Weights of a small GPT-style language model, trained from scratch on English Wikipedia: width 192.
Each number is 500 + 25 x the weight over its row's rms, rounded and kept within 0 to 999. Layers, rows and columns count from 0. Numbers have three digits each. The size before them is the row's rms in percent of the matrix's.

# layer 2 MLP down (transposed), 576x192, rms 0.0515, rows 521-549, columns 48-95
091:498503532470506471498535527491509499505484531537506485512440482536460512472487522502531482474485557515482492535516447468487518506521536503509472
092:543514506551506494480481543514525505469525483502500500507496536499506491499465479534530470528456502488478477480524519503477485457495463465451499
101:538498454548488509472496505523505528505478504530477507517490566495509542465517476447512495516513527523498502453480531541529533487488508471466486
124:480501505514516474467524476510507475535520463537513500451497466496528505537498508505537530501507454492499464511510524467495529520472512508479495
107:477485528453482496487542531487450465479530499517519516501542488424535508514522479507513512464537519524503456469498475493495466549492495512513509
097:537497501470460448502505482501541481511477465500456513534519522486515522513485500500470508458456497481508534446524491485493513487452552493511489
099:476509526435493492493474511483472523524496506514514533476482534495469503521468498512456510492510493472542525479519465531512539525490529518527542
095:465488528513554524522512485530481479505502532495523514524496533483492533492492451480475517507477567520481491499532486523530545469510527482501473
108:462501517506519463489487509497540469507500498523487485485476454474534542478512534464519516508486554510544522510521522517496500476462508497501438
111:475522519517474516493501497502552513502501510478493524494480527509528517511506488538515493421495459488457486514497516514497512521546509539501486
084:525490521529452506510526444495502528470545489531466481463501493524474482513501526477480506513534503507504489533501488518515483478499461498512509
102:500499488477489494532485476477518483495483498514488482514450491457494525488514481536476484456508520488492472546491510482474497519503539494492536
099:513464535454540495508508531524447532480514482500499472478518511510484481500538499456462487498502554489542483499514552504511518542529524519492493
081:510508469503483529500490516521533516532496514494523501488510484503455488497486492547498515484516499479521510480518518488505500532489525450522548
066:539502475506477516491474459532526491523475504437496507526489472515498456516441516470546510502511474521476543506494497514523463507507481490489502
130:485544489534508518525499467491505517490503489526481486508528503463500474476496483512477499481469518521540517464559503482490457511500542538498528
101:469505529511478493511495493443503475501501489432506491540527552484481502525485526517503493524514483522523502529502476524488474475489478519512495
086:491498491505504472500464506528521481512478510464485480502529528546464495454552471494494513554481486496522507497497472538551481492509452500486487
088:503473509514494503511491503528506470488542500480472454502521507505481564557516493473447501504467480510488473520482491476508462458519502484520504
092:509488534509505472470561516535505489508483541485535528504526461512529499487538496498519529494539510510519446476508515509482507473484486510477511
113:496534530445496520493459490523556491499545523487481528495538499479491516514445539484528537507517504487488497498502485480498499507503444508482463
107:526476482525464506479500465497520467488457471484484479449502479458505501491512528502506512490518467465463490480511536474530515504507523515451534
104:472524517491525529473538523470525512473491491523542519495523506455517550470527484495491495478505531476478490537461499490487506514468492516520464
093:489493511484520484448496530517511514476493514487525487426478490510516513525505499529486509536510471439487486521482489477461514513528493497475489
091:488488485479503519502493504482491475493534515519470483498475528476490501538464480548453488446494473483512493507466503494509480488486518491527521
102:479499490504487536503458494487485499540515515517488486519501503507507475496469525451487483502536502512504468487514506477552522517490477514495497
082:506506513498517494479516517535492462437529528517497499537506498543465523520546465520508484464518514511495474515529445532537520533453484529497486
118:468509500465456494480469515497508468497485483505539491523511492506529477551514481494484503524512493504511491507556469486477522508470504548514504
098:505529510472519519497510463500485487480497491520477546519528517512529514476488480515492484493480558529513518496474530536529520526504470510462504
# layer 2 MLP up, 576x192, rms 0.106, rows 522-549, columns 48-95
104:535492483507507463511506472447469492500530484482453500503514473515533465447487519472506521519498487526510469499488510471446499520519520531504501
088:475484498517501507500435436507522477481526512498485486503474472520512469539474499512534527460517484473481522454519470488475488512529543486529519
105:538499522500486498460452497478511505461464512504497458533487495504540494501495518521462512525501512519464491473481530499489490474483510533509471
095:469539501504525486513491536505505519518518551486489533526515525534492497527489552439515500474477513505530502498498485468538510462485468517510470
088:453522521455485509480491517511506463508500453499498506517447492518454464478521527510552509549503556506487493487544505523495521466467493486511500
086:477523496496495445474491456478460482486508537509492489524550495512500506537460552522492530518530490486450498514509492508503478499498445482546491
094:488521550496455471481477508470518470500486532525470501521485466481521488462491512513457496477485486488493482489533513513506537493507493497568495
100:488503530512495480501484509476517491494443499505482498515488484524482520453466517499470515498528498516502501471549528478494528517484484489491463
107:526469518546490435484491474477536476442472486520526538495506478456521522521463477483504468460515485494513519450491494494487500465526547502521462
121:513528481443546494502485533502500460526473509451551519529458489500516503492509499523500526520482455505527507481467493474492551497518545483441517
095:490520497511469496489508505491510528475520508478522531504498449457508467536456457520468491486502489530492492504516541539534485492504545479432459
098:510496519505538536494473547498500509492467517517516504532500466496519485494523528504514485502489534480513491486553482478509542506483489473500474
134:487467534502469471459515494444439484463492518516462522495487515507537521522512503452509480478472505516497502527511492502473507477516495570479477
101:562530493451534490509495445532508513493465492501553493511508460504490480466466478526480513539498459504519488468472495543533477488486497471455534
109:519471541518488493479482533473543515479501511467530490514545539487487506521493502485513490494474523493493506499504492465487480468505503509489487
095:491455474479507496502475500469494492467460483452465502453494451442500528484477463517519527466532522478521497461508504470561477476482473546497513
103:480490521546478531515514508482500476464493534523499503487539499473553522509486469498513500416501503474484475483492497476514526545495542516515526
089:492485469491512491503513514486527474513541537474518513496487479480513490494473547514493492508473511560512530483523535491529469524468506482478483
107:511508493468479541530466510453521502507500475503470470526443476481470502529476488510510503538482494561501542482505462476494521516526461530463486
092:507498488493476535487488510489520512537469520543518508484470485517476525498486511563511528515482535495489502492491489474536464559464497510514493
104:481508478526478518492488476519548478489507489525505501452540494473506452491427505490474463489502486506518483481516483501511526485532526540440487
099:475513490509496450501491490512502506526505522477515512531478537486463484563493503561520517482466502532486462511514516499504528520526509533488478
102:505534447489453524532485488516496505496493525505437517526517520481506517471471504483508527445510471519534540480510532507490483484535514495529485
086:478502529543560548536513522491519526519500510472504515516527494493512486500486485501504501464495540499502483531549516504502489427519446488524465
095:481512494515473538515460520511543483516502501541521488527533509521481489536506498501496488501515481477439502469495472501486503474522467479440513
086:497481516502510469514479474534518500494480504520527485497483510470512478465437524478486529470483479482512506479497495485482483509488450510511507
099:518522485514489494470507501502478504464487566498517483536501530526539471517519512519484519490535540508469487533566493480493523530509487526532492
091:487492521519478526502516528532492514500548508452489511508508497487528479498513520500514526494498476493495495479539492522521467527559506537489525